Weights of a small GPT-style language model, trained from scratch on English Wikipedia: MLP 640 GELU.
Each number is 128 + 24 x the weight over its row's rms, rounded and kept within 0 to 255. Layers, rows and columns count from 0. Numbers have three digits each. The size before them is the row's rms in percent of the matrix's.

# layer 7 MLP down (transposed), 640x160, rms 0.146, rows 207-293, columns 0-79
103:088135153171092121084177126188143124089097108122145146148114159139106191094097130154153100138153105166136142116117128153137166150118128102128156166091103145111149092114153117142108134106089120117118133148146159152136122128094093093102101132
102:120157119139107149101103123085121123135110125071147094112142125132149142091106104106149128106090125150159133071061119122116114136105108173145131161177167126127119112141156110134150157146142135149115108134102147154121097083167117152121151100
106:109157119131107098111176115085096145099149127094120142098109119194129147132142127134128105128134153096130164118102142142161166138134085160123112123127146137155150101138091123124148103139136139057151129129105123116119157122112165129186116178
102:143105080137102118166136132078130100133152146124126155140135112124125124115084123124123146139124137141163145140127119162110115173141135102107154128146160128102089086088145137114085145131139121134124126136108102107114103113166109134145102095
099:139094121086143151136137130154098105150101134114103074083146132126149176131123084122147141104090197124126122088141139102154142152113122147114146106162134136104153096144109138102117129157149100126109103132104114116141096134134169113140116170
090:173162112115151155133129115129167096131184171142085146182121122087106149141125139161139122129082159118136139150136130154144107159126141108099142128143133099151115133094118112117139087120127146080111142120116175115137138108155104156115134128
082:088135150137113084138116158119165153105120134131117141100143146082157101152117135117118162182154131154120099125155099139098170138117150142107102115128148141109145130094113115134131158135132162116098106144086110116067151148128129116154110105
098:118080196098166112119139128134114118095126131133150126127098094109160148136154106147155070089152114178143128152117092197092076133167156136129111122135135083127143131137097139115135130137126122139091129118051153126132149144126105134142130139
088:149106118124152138122130111120135153156092140100168103138082178123132144138135092133096167108110200111091132131143080122126098146118111104113145111161127120124135150094107146106128082150147149160137113119132145141158143163125132147068145160
082:148139120100148124129132108120140143101144107137150139139137135130099107151147112122136083120130134109145150074176097082164141120103187184099133143127124166142153134122089162108097089095139127134113138136138131126147139121094113159158117104
106:142130112137103114184152172142198162157119127079132164123114125143147124111172133094120126175116114123115156124112171147149113091112100097112144116167120116162067151117106135099154147127139138140122180157132141148130130091107118118132149134
094:126144126165114124138105156170113146146112153121156130184100144131141106124146113128125168111124112158147087105123140108115110120133111136157125090105116129130138120138123123117128125131114124086091157114158101114113096183118076077101090111
085:142166118133112106136132138164186106155132146103119163165147133144137152149121125113119134101112105119126125170129172120107139126106085129172093122084125124156110160128094173147123111096154121151145117107108119135101098146103077134140156136
115:165153152108149129162130141145129128104106095114106106097129147155118145107095146115125148127138082138145114116134157124103115150096080121098098122129176125147121126111146161119115179169076150103101144090131169148127134149119110101178120137
100:104134092119170116134135138126164139121161097169149150111148132136116105145103108082138117127099129117107144129150080087161098125100134129124128153095144146135151132140140109146125081119128114129132096169133086121157154116149100149209096119
110:137110092087172136116109166118105101096115108057165095134116123150099095118135169136117139151161140151092144080118155169146141124140145107149092106104142101147145148110106128172116118086138102116128103093135161126166119129146113128113139083
106:114150111146138123085094157162176126116145124176121121155118126175134135150133132089127080136154125130170138117146098086143100151110077106138069136103141165123091114143127114137170131151138166099155164142151110105118137120095154112160141110
093:079131146159159150079107102140076113147136101178140147138124132122105130102171126154095095120158125143146124122119121120102133140174108167110171111127146192118193108137120143146126143108143097114117168108116112124108143076108131142107143109
104:136157120147143127117140105108115113145157145108109113096132128117159148117146159182093124128129115136154108108147102114189132111163139119123110145159125140053133089107159135126102140108131121084124172093137165147116115127134125105142130108
095:154108141094113150120157057100135163155130125141129108128084169149099107135120165126135105146123145123146141133119127111129156113127076162100099130148130136148139117128158095095119137157110155160140135127057138144120178166106106146133094165
102:128166131114108137147129103121164101140121124090124127150125118127079115184120133104142110103067139117137165109143124102090115139109118140153155102150134081162116121147143131106132105107149101138117177108128144156122169125091123067129129119
103:123168093120151177077115146125129115122099104114107118094123122107117162145128140149150075105090119167125129146144106152069138157155117123136102131130111142120141109133121134153138138098178129117162132134078137121101102142110104101143117120
094:121154142127184129137126115152127109101110143131175185085126158145142113172084100111092140115141162099138155116123121145139166163139113146129152121144138119123147147143093098101087124099146105143130106100180176136097128135117145114122128124
110:187106169121145097082154142164084149166153117144137146132149137120109146141134078127119127136141107142132129133143129086144125107133098119111142154159111171101201104122107097078124102136115142119136141125114123145153144112131145080147120132
102:173149146091144178133153096153165146157136110135108144144098123139149165101115128141124138149094125140120124137120167121099131140148128110123182108132112130163132161143090072124151118138142112140123125152084077117177123149122107123147144066
091:117113184163126090137139207154103123074093127113130127144119147108149125068169111126139122117134159126140139163138094137149123130102117115149135142142120129113162120167101124133096159103135134121084139121115140122141125134139125123158127133
096:065156150142148110134157097140115151166192165141155174139157110137149130105132132111098137094145121143139109115172125119133144136145136151195175128117192131090120099097123147146123142139154168115165162132124118120104128077120129121161118154
107:138092130137132133112093109115093128117143102122139104130161128123111119131114115149144152154150141150136156138156136115131146143125169058132135126105154136160115089121105153111133140122122136159108094151112093164104091112109103109120090123
086:129121184125114123146100144136130104140097157129110110154136128131097137095095159140146154104118179082104130122109140158133155107125152117109129120105149073158137115137123105128167115151153158127147145094151174114132134142142114109112127107
096:149079166123151101163137079123120106106143167122144150148136129153122135139139067163172142097139088156115143114148118128142125077126098114184152103149148147149169143135138151129104138136118129095126131163126128175092156101152071089096155142
099:082131139211130091127169143117099143110092181100122125101105123121127095135090135138090129131125104079167134104124122121153106147160138130114127138092132191114119152129165138128126099135130143126078121152140152105111158114090107109139130134
098:119096117112164123097134133137160175140128098134131061120153101137134130148132115141161100115082123167169140134172139087130126151144110086120131110085126137113157101126113155102149166131179107119088101145136138153156154147132145093139116118
101:144115167134125156141123130156127100104139108149171082166111132129158141119100136159064107108127122141126168114116154113113081113158101081135106132132125109170132121146183128109119115118153128127122127122098150104112060135108175091101141165
102:139126185103129096109149110135138100145107148135121069156094125118120112118151140076119128085125130115157109147103105139166091133130090095118125116087080134117173090125116123138123096142131129131129141108146122094129067102140132132164134083
109:167115100087112127142118143146153090151117150109201127144140146139116121123147109107131129104093120114152138134137147119092134127144092088123118103128158147126132163101106126104151132108117138122140151116152128087140096097159149108134157147
096:146077164176113109127145159091119133108129184114160128139106077136132152116145144156141135133155159102156135138099125144131123142149156106129133100155113102116144140143111152153125149125151131132099106146167184121169156113128121116130120112
109:149123168078115143160126106129129191110149142173094129120141170142090130123110110125101135168176144125111151156154119140129133114105127078149105130134134123119136133142116173130103112098117128123120104139081163111115162091148109144138164143
090:143129107096076125103131162153131123150128151112123107143156136109108186114175105084119125148157106146095091146101103135078129119154166104125189133150118122108122171116093124078138140145149118174143095117112124143098129119121114123134119094
090:152131175150128152144138175112126123131148101143150128138144131138128122120166150162145128122125129139100182152115140150125152095123139130148137114146064138122159150180128098137118154148114134148122103170132117142198101164159133110098144106
089:121116124133106080104154124165153151115137158135144110113151130153123193136154126159110162056148123156113111104157120120124165110165133090126088124147137151130150128104135121103138120088152157097142142102145146092126143159143110072116145132
103:124104098131115124119103160114142095116139123170139139113060152143101144142114082127120142169126144151135101133116133141133154153096127123131107125131115122106113167125123145144131172132087138159122141112080141163132148148154109108149164132
103:107098168115169152108115155145145151093110124120139126116097107138111095124120117119105156170145139109178119147125120160125121147121128076159084126106134119138126180146092134181127088121098133122107089126113142117125171137135107130109132117
104:113174127124138117151170158119137092182108140103139106151126091170136142122131117120122194099097106103132124119137081133117121099128106125164117136187124112114122113085112117132107077118077165097187149159126117127140149138124131150128126127
103:082141142113112117092080084130127111121086190124081178135142138116133122140088126096150131145138180124122078169095103104149145148129115122112138108111119122126150092161110054084128128113086126158140149103133139142118141082109142149113126085
119:145118105114130099113144136086160129136108124116170132148144161149087116169121117116138099140101125102113134157153119132097123151093132107099153145098103107144135162115111138136145133083093100085121153141102082121111131135069140107143107112
099:126153115109118122166063123142106117118121143099127149115132135132177155171102127151145190117127154134149125147081144114087131100114126138123150116142075154131116133070135136128115171100116113139144153142091076147157121120116149105141140113
110:146153160108107128102059119108126104138161133112128118143138163128091066108129147126138085120150151128112130119124149091129163090139130095132115128118118130126105127153145131123139132110145145114084152118114182114125112117118137116106109115
098:154077154113130143112118121129124102088140159158147120096132105128082138146134161128141099118124124070148144120145119146123112085136166122108120120160104163139158102114153124103097159135125119108140119141139051124131097140092112179154103146
094:126157148087116140151181098164125153145104127132102112122123141180110114177108152114103111112151184164128143121113132085127124113122127107183142137120133164107151103112092150133167153144160168156176136178160147126134099166134152112108113124
096:098115078091116149158073138124124129166132188153134172099125149082146115157127077099072151132171146152130115127148151169122124109132109117133149086098126138089112085108134132142144104122174164117090076119141128142152164122090150117131085167
100:112180160132168134125134136166138101146146149102147122131130157115140123112133101147157151115101115152149108142132111128146119109133146125100095105137134124152123132157076135073161093134145094164118127091135115137095138106120122125125144099
083:152122115110109130148138077107148161135112129114150093099175127140096097119145109123122105154169126104183054130116105112111112153116121163099131134100132100191129125127121152075147131158112121095113150112137138130075111136138111120129094117
083:147114136104150154114121139126137154120069146147152104151128122099137144138111124125113162147142084188154118141094117125086178104165164148130156123118143147136137099170083109111114097114092068129163118144103100099146123104123117109093151129
104:156095117134116179160150067111114140131112135134128130162122105084112111130101138128133144085118121150143130095107109129109126135109060135149108156171123111129081104087170155121101122129169157139154141130133125133118107102122123120141168145
113:105098113119136159109117210160085132139188139145109134110101143089148094119114152119066115105108090135143125094123170123160122133150130120112114121116112126137107135154126144107118101154140116118126094141109098160152156082145113087131139110
100:144128088141116146098116112138131159131138114115177124083134124137108078113166112153096153125104109144118117166149157078121136132105133101147163095133138146098122157113081165149100103107156141142152114137120149087139172166130110152086127122
093:126137129165162124116118181081125114155114094161119095102097103107083125122087164085062139112140125140161117136164089151132142096144177137099125156109149186072094109122134139090099134181083127123086142114112145140110142138156144158155124093
092:101134155155131147112122163120154128115104098131074081132128144107160159135118126113181140100170136099119120158145125145113116154116119104112118123127132129077131115150195160132169118152073066118141158111143106122091127124113136105094148127
095:114157149134082085061125136134172137155131116149076117117164113166156137130127143102133141171140130150083099187125115148142139096086134132107124127111097114147118120197163136098105117112127150136137172125111150146109118116110135103157152117
101:102127135095077166100088123125171181144167102127098081146151145120143108136132103121120141134160194143137150095130151135129123106159125121112158120136078138136130104172137115145160156127126115151146144115068156162120151136100094095111156107
096:125124156144089137148102134092131167147120153123091124102106119093150123095129124099115153147144110101088099155088118128124153118094145118116141103145120153105092113148159125143098094149148145112188109151174121111145148141147112123142130173
094:120114084149147135133151151128098129113089126147135117121149136094156100123171115153138151146146114125042105148104086121117089178103133111073127155145144145109146114150137152144105077136111148131174124147112133141147148126155105098116115108
096:159141087169070124134133140117133167166120112096143153067151138143170144114113111161138163090147194138111152116122142137139129117116081122136112093146110165156142128105139125109151134090125116113124129125137169124144098148122120113165115166
084:100146162118111124133151131138132098134130184119119174161138107156173145133157131141162155096130146099143111093124095117123139135158117127167156172148127131117075120122123105125116168144103105099142155165110159161115078134116160149148129109
100:140140106090172143137185135119090142168119128144130122140110110147113120109113098079191111138153104082157156163172154139153103098127109130107142182140113113132096131164123117169157160122099139132139134129127078126172133139154124140098119129
096:160110101110123147112135136155106120171176138141164160147141142139135156142168136126062100152117136114081117126148111127143116143139128146133146139132139179108136135134146175070151144139119171121107128120127131136143133126115159120189134107
096:132098108127145090096134124121128149108172138093120121122162132139169139130155134135169104121132166105168150091148127130149124083102098132127167104110141129119172099089111113106086146148106141098156140140116105097174141121113119079120152169
099:176125124140148143128139112174121154146123142122136142131144086119099111108128139111140149153150138108119148106134120116126146165115147101152122115158100172146144120142131094099156131081103140168174131173099174132108150145117156124129165152
101:103137149136129089106128136135131181129130130124110123081146135102114153115112146111098114160108192155139155117105129144120134091104155104147147137083083145117149152142173092146104119131105092115097117132135106088165139105103155097127147125
116:105102107111117167072181152152133075120087118143077152115106143063100106119127129161142118153113111114098120113142138083117134118110105153141131131115116108201129145103124122147118154163111100117153068143119143145132130148126126134103132125
106:141147141076156090213178131123130098157116117159072120131119128150140117132126121088125126126099111150127160071124111113127087121107116126126153114118127104085175140082108164161103092121106123124127119129138143112101119125104155151107155100
104:128108150140082125139168135119138163138123157136123127150115140128115155127097166113080122169095105112099135140124103145065141173158145116111152153105139140146149137121127133150158137129155107113145101164165160135122151151179120071086130150
091:123123128143101179146151140125134120159120146125120094128117108087123099121116119151110144130123114197114096143144143138137088159124173123104143087109144127145153112131137149114107133155146146149111155127167127157162119084108080090091136103
096:128121173162107105084148085102110157138111110134121129151118136117131113151130148118115156151135120162088117139148126161144145113150092113140082119125087165111139132134111147095088169100075118125124138116137147127110125142108153128095116114
094:151112121138119131140128182128160127097097159131118154139130105129098142122148131156146116111119125124124148111155125147126111167114150139117171170116127109163094138110156158136131147099135118117171110097100141096115139191148110099134114121
103:139128120103140117114118122138148103172160115108158180124152089159131131121123160135137152129138117165132127113155092119133162174136092146115148179098128148086132162122127130135124136099091116105132124136113163114117156128145115136141141134
098:137144111141128075170115126091115151155107153136107123111104135141129173115096111120088132106159153135111128073140110165131169176135066130134152143138103126119122104132119119143120142099121135109110157082178133112149132169128153094100156136
095:113098159113127114140120139150146127139159141111140134102092086162091149151097134118123114128064164149122125109178148130147119107135109123127128118145176083151092132151154149129121159145122150133126108118075126155092176116155114179103143113
101:102106101146133128073095093098135100166123121130166146173128113114106115140129075120128107120139111078113125148139109109141126116121100139121096129141156141127133101125146150144122137114123104130155124133161136124125075131049129182116153075
101:157139123068117111139143090102133139149128089098167105149168078118136113131151159126084115118132177154117126097146134150112126142103129111127106147101123110147174090137190109086122111154117114146162146128177122149128162133114113138120156146
108:117139127120103140140139131116150125124139099141125165102193148125153148122132093148133103157142116135090144119153145107133136112156161108161159114145129149142092087109124146121080117121130114139075123121109096112170115134091097157133089129
104:155127164197146100145139114102161103175127083070128156133125118113142135122111130156173070131139114139123132149155117125134133103145140135074164148151121081158111110167097158143136151139110157114130109102121143098169131114128113137102133149
103:152144121159121132103142106107147165097126118138144098118160132109113117101128138127117108137093157145127105161162131129110071130128097145099116115119110144146112105135091119171090165111151169155090156147131119145123109136100131113122094113
095:107125124127097123134110138141140105124124154108127135156145158140147159120135116086173097129126059112101126142119167133135129111140090144119131144115125122130149122121100091128152155075183095057155088101094149121147203128119128127133118111
093:076083092159123142107111125139109123139158104137096108126133155106173151121096092109092138110115091148111078154101132122100129151062159101117122103090145165139093116138147151133115141116127101147156110112145098156128141147140101125137131092
106:112128128157157132151158144116113127132182152148112109103124115157102118117151132123068106151098091129098164099086146155153159138105110117115133152135154142161127154163141114121127147104085157157171157102080157118090108115103130147116115130
103:100110125130117108143108146104117074138087162136136134191159113135155160130102105099135094138142143129137127087145123147103089142132061126170116100112118131151137131140102107143167099133135172078124125148135112159131117139106160146197160152
# layer 7 MLP up, 640x160, rms 0.137, rows 208-293, columns 0-79
091:161113122109117101160116097070122162170079114157095121134134116161191129152143129136165143125107137159146141059176126114116136169131111146141139125138153109168114150111147123124124145100119095176087181105164152138145164137115123126179111176
104:141098125104106138107149103099120129168172097190113103107092146135111138142152111121099136126141093114147204110087107121166173140114161129183166138150124147132107154111145115134118094143117111121135148105123131135100124113120109125100102140
090:137130128129163138119119170146175122170132133096143117129119143145119115151107136136151103150109153118133111094094165118172141135105130134154132102145095116112139137151114145076157108160097124121141148105134147139182159109116141105100151078
099:129107153150141092110127094132153135116132071117167107162128143158136122140090115135129136146161123122141130122151155096108095118156160108152134152157136132170085137123114150147171143103114136109127161119105105105112130121135167162136091099
098:126103060119136162127105146145098160107153135118099102163158092133129183136092134107155140100109139105113129105177105130128129142123138120094134141143145102122141157103135124146131102143125116147122116135156114099153126117176174133104111120
088:147118133151148096096092111131113131167159128125147128168121125163081123077118141120125089090125100115116128118099154095173100130159095121143135138122120107138115141168129114127162136135126146153148153130120145117147135120112096148124140118
095:140119127099149095098129142139126152110157120101144110111089151160139101137127122138130138103137133123148125104123120090086156162121119098174152109117109090114133102153129122116115124143137146154105103104148173146174100116117138115078127155
097:152127087094115128139141117087138119148104102135143157148164088151055140145069144141125149160166082101099102124140147126178150131149168147128112156090125099175121131154117157154112115133119089133162138126136092129110085130143113149133102119
108:136121118080113125118140129165084160138114155156145136144146097145097137122160140156108153187134114142101104145132172110105166099103166097145118148102109161101147127112152116073099108140121191085109128091133130105149116142149135143142134155
103:080141099083106095116108131192160133148121144081082125126185106128139132164165137146120114155131112093084158086126121146126116103124124111089158085119151143095131130125137139117148148146127151125140159122121141114098110099131143118121167142
109:145153138118097100111108146126119133158137105176123111094176142098118155090116146145091100150135103106146131154102094100102112071118109093108166105179104109121142124118119101122115149168112147150135154109121148119088132086145147134104139165
086:112136141115126141087121169106097128104148098143100168111143145106104158144087121099139130173168124138125123129151098143129124130101134135169136121169105131099132129072121159131160143155141082109098141140124137165095136152138148150162114138
106:107102127099108135133134142102150112071134065150133108146140147154124143115156124127135116141142086087108098131088141153118112136139143109115134130183156118082131132120158120138147139140150070155085113103147090163139160137142120161164158170
095:106109145153123096134119127106130140159145091151159126126168131114141120097130124137129130141134147147120143101116147120126164101121139102150192137085116092116113152104169113142128095137089127100129078160109137142133092091114103135092120106
101:151141136108162133113106124128116122162116082134134123128121106142088095128137145133114122131132136110106137149083125088141128129091157120115143125127105112153172157132096139100144126127164146135117103155140145135122122125197110116104149140
104:125142205151119119105103121151111093141134120125099133145136168127117148104136118148137167094126119137147157172118106109138146166131154120111150123145131108162140166109117074150145108132131083111107133076135141174084143133127132132097125129
097:119081069115087106139169148120128125148118091123097147143177133104127109160122118137120169158138152096146135099115155101124114118163085101081135161101130077115126173114136155085119102144108148142122110127110087114143126135126096109154066150
106:134154093132130147133110115108159106079125123129130111159141118142146146166149095141112138120152141107086137119107098109152130058141117099127107123168114172109187156125152127143133129167096120125098085136120123167121113092124090123151167100
099:102125132128145120130080213135112138160118122134140108146174125114131124133114157089111095120074143154119096144170116108143112119133094144110129146134135137114135102160147138140135140132135111135120132131164152151145093119118082110145159163
101:110111139075143161106111160105150137146070114183193096166151115180143131150135129117146098142097116150157141126122185167106150152127136131129123126164155109130147112117136120123156117133148099087098156137130117141130125129150172133129131099
100:138142122099123127089102165102141122143114122148139161097124129093143138141151136131080109116108129099124125136136149108132114131111119102152166113161119175160109139102132146133120118115126123120110145113122124137108147123122135169137101162
094:137147052134159180129135088094127123132113152108174128127129098128093120149156122096144111151140154138122089130153112113154103133132129091147136114079117126094125137145149090135136131170157124158110124118120092127130111177115100106104128136
115:155113140119139096122141106129069114161159118134158097127131163104141153127168105177088113137115110136122078122085143117160159100109124100122116086118113153088172123146138100105142116117122152130115094109137117131171147140117115111147145148
105:107187115166130090059099127076103144139133108089127141159092151127043138118128075123098131110137148113090133106133132142107160113140112129130094100168099159126117094142145127133099169136160125119085159130154123128100114138151132111126132148
096:072106151112118168150127109114140088124160164174121140143120093111114104183125096145105120112102135126069112129153135079126084110138122120136159112137128111183135160101127118135149105127133157136155124149107111125122144099121112140135100137
095:109119144107134067115158102117131124123087126174122084116106146158126094107143124179131088154132139121156138156120103109136118107065167084103084147135081133152136147143131164155125105158103098162115132092151109129203159124138100160124155155
105:192120167110149114109144107131147163134180148146163149149107156086091110145194109087124145138152100134138131137110122111132148125158139092134166160142124126158118168124081131136146085089165147117135146113129131157151098113120122155103113135
093:120122128117132156146156128092111127136135120135145105129098100158210102168172099092166064145111145097113123157117134089093110101130152111106151171142129172124144125134125182115093077174163100137095102124132132139145126142115157092108108164
105:086086108118169144147145127117141102120132178144126125125164071109091103119118133152196155125140087146090125145172129135125141120117187135137135120158126117119172098103163122118150097132127156110135156133134088124091145149137101089149137139
103:151105129117138167113110116096161040130139132113168126152117104115126127110123113115151124112179127136110111105132114116145175084127119129165119106124105127115086142121128122134143101138132123170119101097112113150078144097157152132133136146
100:117107150103161146133131113140181163153132119131069155167091127107112143119139151179112131137106114118120107095131141122113092137128115083141131117122135137160157118131139137158150144113108131138118128097145163105142112153114126153105187148
101:095123104118144138145144172134092145096126148121119143133152097152102119132119109164168166117131140161111164144177098108141139157090108143066148117117099127121155127135116148135150108123133157119111129137144153097119151117115100107140170088
098:118108112146118135099176132109112076137115145114121158140111132131100097114150126157103114157112137122122147142152097129112098150144123129151099103142158163145117144103098104171157160107103118125088137118079110120124148142112112143117116160
104:128123149126080132116141130117123133143134117156117135134166161105151178102125093129087117149102100136153171111143098117108136148136166138138102153172130115136121153148115151133123153159104147122105142110113120114182105123133113109107094134
094:157133161145145120186124153114112117095130142102097096154163113126158137102132094117164135118159115097108115141059135099114133124114160067157142161110146114131110126148096132136112115149127141137088124161135093101064126116156108103106190122
096:167133184133112093162111148126143140125121122122105097150125106101170138132174111144119110134076123092173111105098138114152161171128119134134117187154129136125099113087119102167097102149122104105133108090166118149129088100141119111089136094
091:112094178165129091182141120119115088113120159137103133134128132132136101151112131146152147131109086138162129099131099082177135150109148123144125159115170138108099120151165135178128119125129134127116199131156126095146124131126153111095114100
096:125143136112111096117127111073110128136091150117109116128095082107132123135118123147162114134140109091141132140138133131144131148171123112103117182113151139156148103087096117108133148144149152125113131142146145152179122080130149125136117170
088:096105170137162143110152154081113138168114108128067141130125152116125126118130128117139148151136146152172142104170139145189104112129130172127137132156145141102127117069175115134133165127130152126124126133138134169130093141118113118133113170
097:110114104101107122081106124105086131078137133158115110161157099137118133128118124124111150110169110102104157162103138116154116127111086133123121153128155081097137093071115132150102127106104107116095151094124125105135129137137162083131101163
104:171141090089123099160138127096136150158134116095156162140102120075144154141139110085126142085108142108152136125105107147138164134111139101109172131096166130071138159083139159134096137128136131150141122105133130122168154155110124099126095130
111:153089108124097131137154109134099126155120086158110100098105131132124109125090138159080143145112122161129127180102149124078126132092166106152154148177130160134094101120107149152099148148092107113120111144130121165101113128153153075125163087
097:114129175188145160139126140135125163138124065104108127109108078134083113121158166138147104144125117135134091097100134116137126142105140128118134136150109105123142113104180104145126170145111155116125113142168133122101102094153154096115098154
113:125094127095084127146121106108142113165105128155184145189186142112121098149161106129167107112087111103116144150106139157120128114141151127144136126149136087147129162093102155147138123130147105058125160111154097138123136120084116114139120108
105:147121137144128106106120093124121113156122127110109165137107105113110113147188128110167112153068102167104082137119153122156122133109097134081127129144151146132117134104122136143134179130091145149107136136162169122163183114157120155115135125
104:153133201133133123151169104152104114152130150095131095157140142124096117158145079128055114124102114149134118126145102138138133112092110127134113127149139073120134136105083160144102115115132132114151127127134118147131113133137118121166126123
096:101115133117154160080199145133109085184129126121100131107130131116126128123087162104099140098132125098112135104079141137089089101122172099126096133159144123112131073125139122133115136164112110136134128104149104128161143129128130121105099170
094:107140096111124171139157187094130116151098111100145145154128068145118132096105118132133118135115083116146140132142179125107148146121108148152117123182116112201159141097149118141138130140135132159102117108146095115126106127132152168141092132
095:161169129131140125129137113165076160119155148102135110125122131125138104091148102145125129161118074143139125171094112102093127145102122126150098121158123143093102152130148139118117121129124143144108115096137156126137135120166072105140142139
101:126118172092116149123127132135102101094097087158153152166118107081133137115114159063099123154148151148096114136136113129111149137134151115145107138143154165111149142108167133108111134154155149119121111134106098117161132133112136127092127136
086:108109158125155115154075199121154150114107139136133162141127175098154142138105146148135144192126165181117151133148122158142111147114166131077138131098097117118119115087132142162144160127154135172104148136114103164165119142085138110103112120
094:102127117115101170101160176149117114135136108149099165137150125133098156157117141159115132140119122110128111064104129114131135137119129127147152105134143141158084116148106105128107121114152161153150134077138136162128143148122124119148175164
112:128114183122140136118138131162134140122086182106148103119130121116138049104139124119118097114100093120127107114132150154109123109148139100174096119128135140142154137146093122102138133126120148134108160119117108075131137125113139132088096129
122:114114113099125144150138145114121101119110126110103181160080076122126098093130117148072155087089102175108120111149175113108104094144123148124128131114107113132117118097108142118146106120103125119102098107130110129135137127185129099139136100
094:105101149116112116145162154138113136126120119132103144114137121119087118104105127128098132095107110100156187141128104104152122125102113084126111144127120170132149094067160148123127129135155145140126113133108135135114178085093124138110188140
099:113143139104117127165124124112106135119113104149120050125146155135068127092147104122134127103082109105156121137142090150129140130118122175120107130120150116126084086151101152126134112105096163166152153161118157107126110137150101129106158076
092:161132153128137119139116103133101173127138139132178138130137100143085137114121125157154133126105133123139145120108120091127093119062099143089140122107145142123137101131109124132149150121186144138169146146138142124077078158175115124173122143
081:134115099135103154130151121137113123106165124113126121142125174076131161163154159119131147166126125131099069137115107105113076140107138171119127106128143174162106156119183144089130094107151131121115088144146136113141115111134097096143151169
106:089093151106109113119158137135119108104071100128169149112119115125118152133140136141125132161115134129087154128112116162139106103153129082125109121123113148091191143117089076161152121123104167146109134129156137130158126156177158156102140136
101:144105130118140160137148133129144128152133161134131188159106127093129131173086141119146113159121126104103102093096147162139139103097117132119131130133119225140140125134113137128148152154136130149144126084109141140138145137131096098112152137
100:112159101132114141127190127133111115094119129122142135141123152128134123147138143155141136096111063110095080092102099139125133132109145140120084167102158152113135156135149122122179112123073124133141134097178122089132115124136108120116149108
091:147130127160165115062122161116094169134088101171113129120102121093111142151119091107127115128095132112168125137129112103116127136111138136107100143113162122105108125119110118095134095160135180114167137133130150150131111128127118152138125109
092:107117077117163135136106135118086083110110129135150109113125146112137112142103145157099122087150093100108162113137146093139153108104155143115105132148098120087171145134150107127176102134137096117111152156161058107102120136128091153130109174
100:128108081143126133087183162117144125134085098114146116156115139144121099112098138105109154097152143109157174159166137110088138122117132107107120100118124158161155135106115102137172105094130079105116142118114117135144156163097140139108122116
089:097137101168149121152122144126136125107106095115108123154108094163127071151117117144177128136135138114135142120133156113110134162134151143081046128103149134192129130130111122163146131112124140156140120152126141146130137093128087118120149134
106:094178124118116146119149137113127150147153138127147142113204144116171142105119109092101141142157103109142143136125147121156092130126155132120151112143137110152113100111169121156113166164092112141157088138128096093134106107134116136139090140
105:123121106084107112110078118153116139118103100108134091114166139111166091154135139129077126169128107111153134141155141144137130139136114103131129090132147138129119142098145077172164125151074110135116173121103162127093133133126120109096146164
091:140163147134113157107117124102140109140154096128127086106165123073120130115184139103164209124121134108165133112122127113122152128146121137157171128119114108166121162141076133134129117135162147141085130112111111090146108119134151128178138139
100:150177141123133110102089120141137169121155116108144149145124126123140149161163106138180157157182155061131171088131097157127149107111139110113158094145122125078109138161130134173127098110149129091159167101158122096125138135157149158121103109
112:124133106123149124138167125121103090153098135188083096114120137168112119148113143099152134125137122168080105091163148105117099102115130099145123107103146081089189150108134121147101078131162110127100098106139110106089124107136125120101135106
095:149145100127136127107151105172107119102096106154125102138106143061155131109119123136159132131134142111102168114131100133078128128133136106129133130125174075153098125113130131171139119128146096100119156112146129145117181141145168187113151088
090:136138181129150130126172116116138099131114112178139047126122153144116101102161139141146133132130064118128092136151105164131117116108104106110164165097126098106149123089109129090159118177114119158113123103129137125141163077142121133129125129
095:106113174155119093079173163132137107097130168126077100128173147165153126161119130125147121100172110113138069121136131101137108141102141093148113117157160119144107136107086168098111101091101111135092101113148136152139114128099111117117124137
100:067114099106160096139186139139152121146161100146144130158125152118079126108167138160137137097118108128134100082156099103126109142127123136124123155130166146121141102166141126133148131123120154141114137108157108144144062082145145107142087138
092:130151173119160088168131131127100117138110122154112104138134135159154115081105143101139128127123105127121161103098125099081120125117177120158182134162136141104106118093103189125151118126148128122131172161126125158141107111114139155179145136
095:076119150104134144093112110125123108171137130122108129105140117136123156128114149103110150125166126173125108129112110161082130114099072119131116097117106098150102109172133101115097103100142151115132094123148120133094134097131154101116124118
091:149123128118146122131099148138113159113150108113128152140144181073175132080194124122113111142120112166133158137129095094149144155130143161098160141131122121086161134142160112097123128120172144176139134129134123134156130129096145118126157132
106:160124106135154115103137148117131108142093164143159118160162116101159144143113150095148108127126158132108125135139167149153144129157155101093153139102126161160144145118145112157149101147134071155117157126143104149143115110160145132140136144
095:159142134112124127090113105149133149158136118086136158154083134133142115186119128112132175155140125043104162095098144179121129154145126171119145132106150143103132126086092124150092124112111102102140142126121109123155081138094146130175098091
100:130123109126143176118158129117153125176100112127159158124145120170147140148104094124102142114123120093145128072145114155122066162129126096139094126163136114102099118122145128109098102115069091134091135135141109134149112114134117061128125159
103:107138160133121141127130090125142078100111129115112097148143133146098148105141093147087099157139062166141112156110137116119092107129133105160175156186149111126139149094122108108157123147143126141134085144123119112140133122148095171147120114
101:139160085113125076100122104085120099127131144136148147158160122123136081143100090157157182128124135087116172127131119075120096150152155158070147072124120111104104122122111153104144128176118117083124157120092135125164095109130132112144113145
092:163142101093163121120152153134119107146120110133095118188091162094124137091110110120131134099135170144101138126112138126096156117144080122139123132159080160148159124133107109135132122135116114145131091124093137134148100164127183163138099139
102:104130173108157159143141135117092132157139090122119157104171134126142083111117134142134096142143141109152156117122129114164081114120133129160115122170083125147181179095124142141146097130109134118135131135164146120089119140140152143127115163
107:108154134152121125099134150118143130179125129138100107220119149171139113125154087139133098126095109171105122124125147102090131141086133158113146146130122131135079121118133116149123161127107105117128153120127130147136100141131075126132091115
103:096127131132137119164109115127105107147187097130105125133129164110088075148174107145149124102115110142131111143143089099145124120110166118156138106107108113142098126128129138115163126146135136152095130133136113120147183119148077192136157139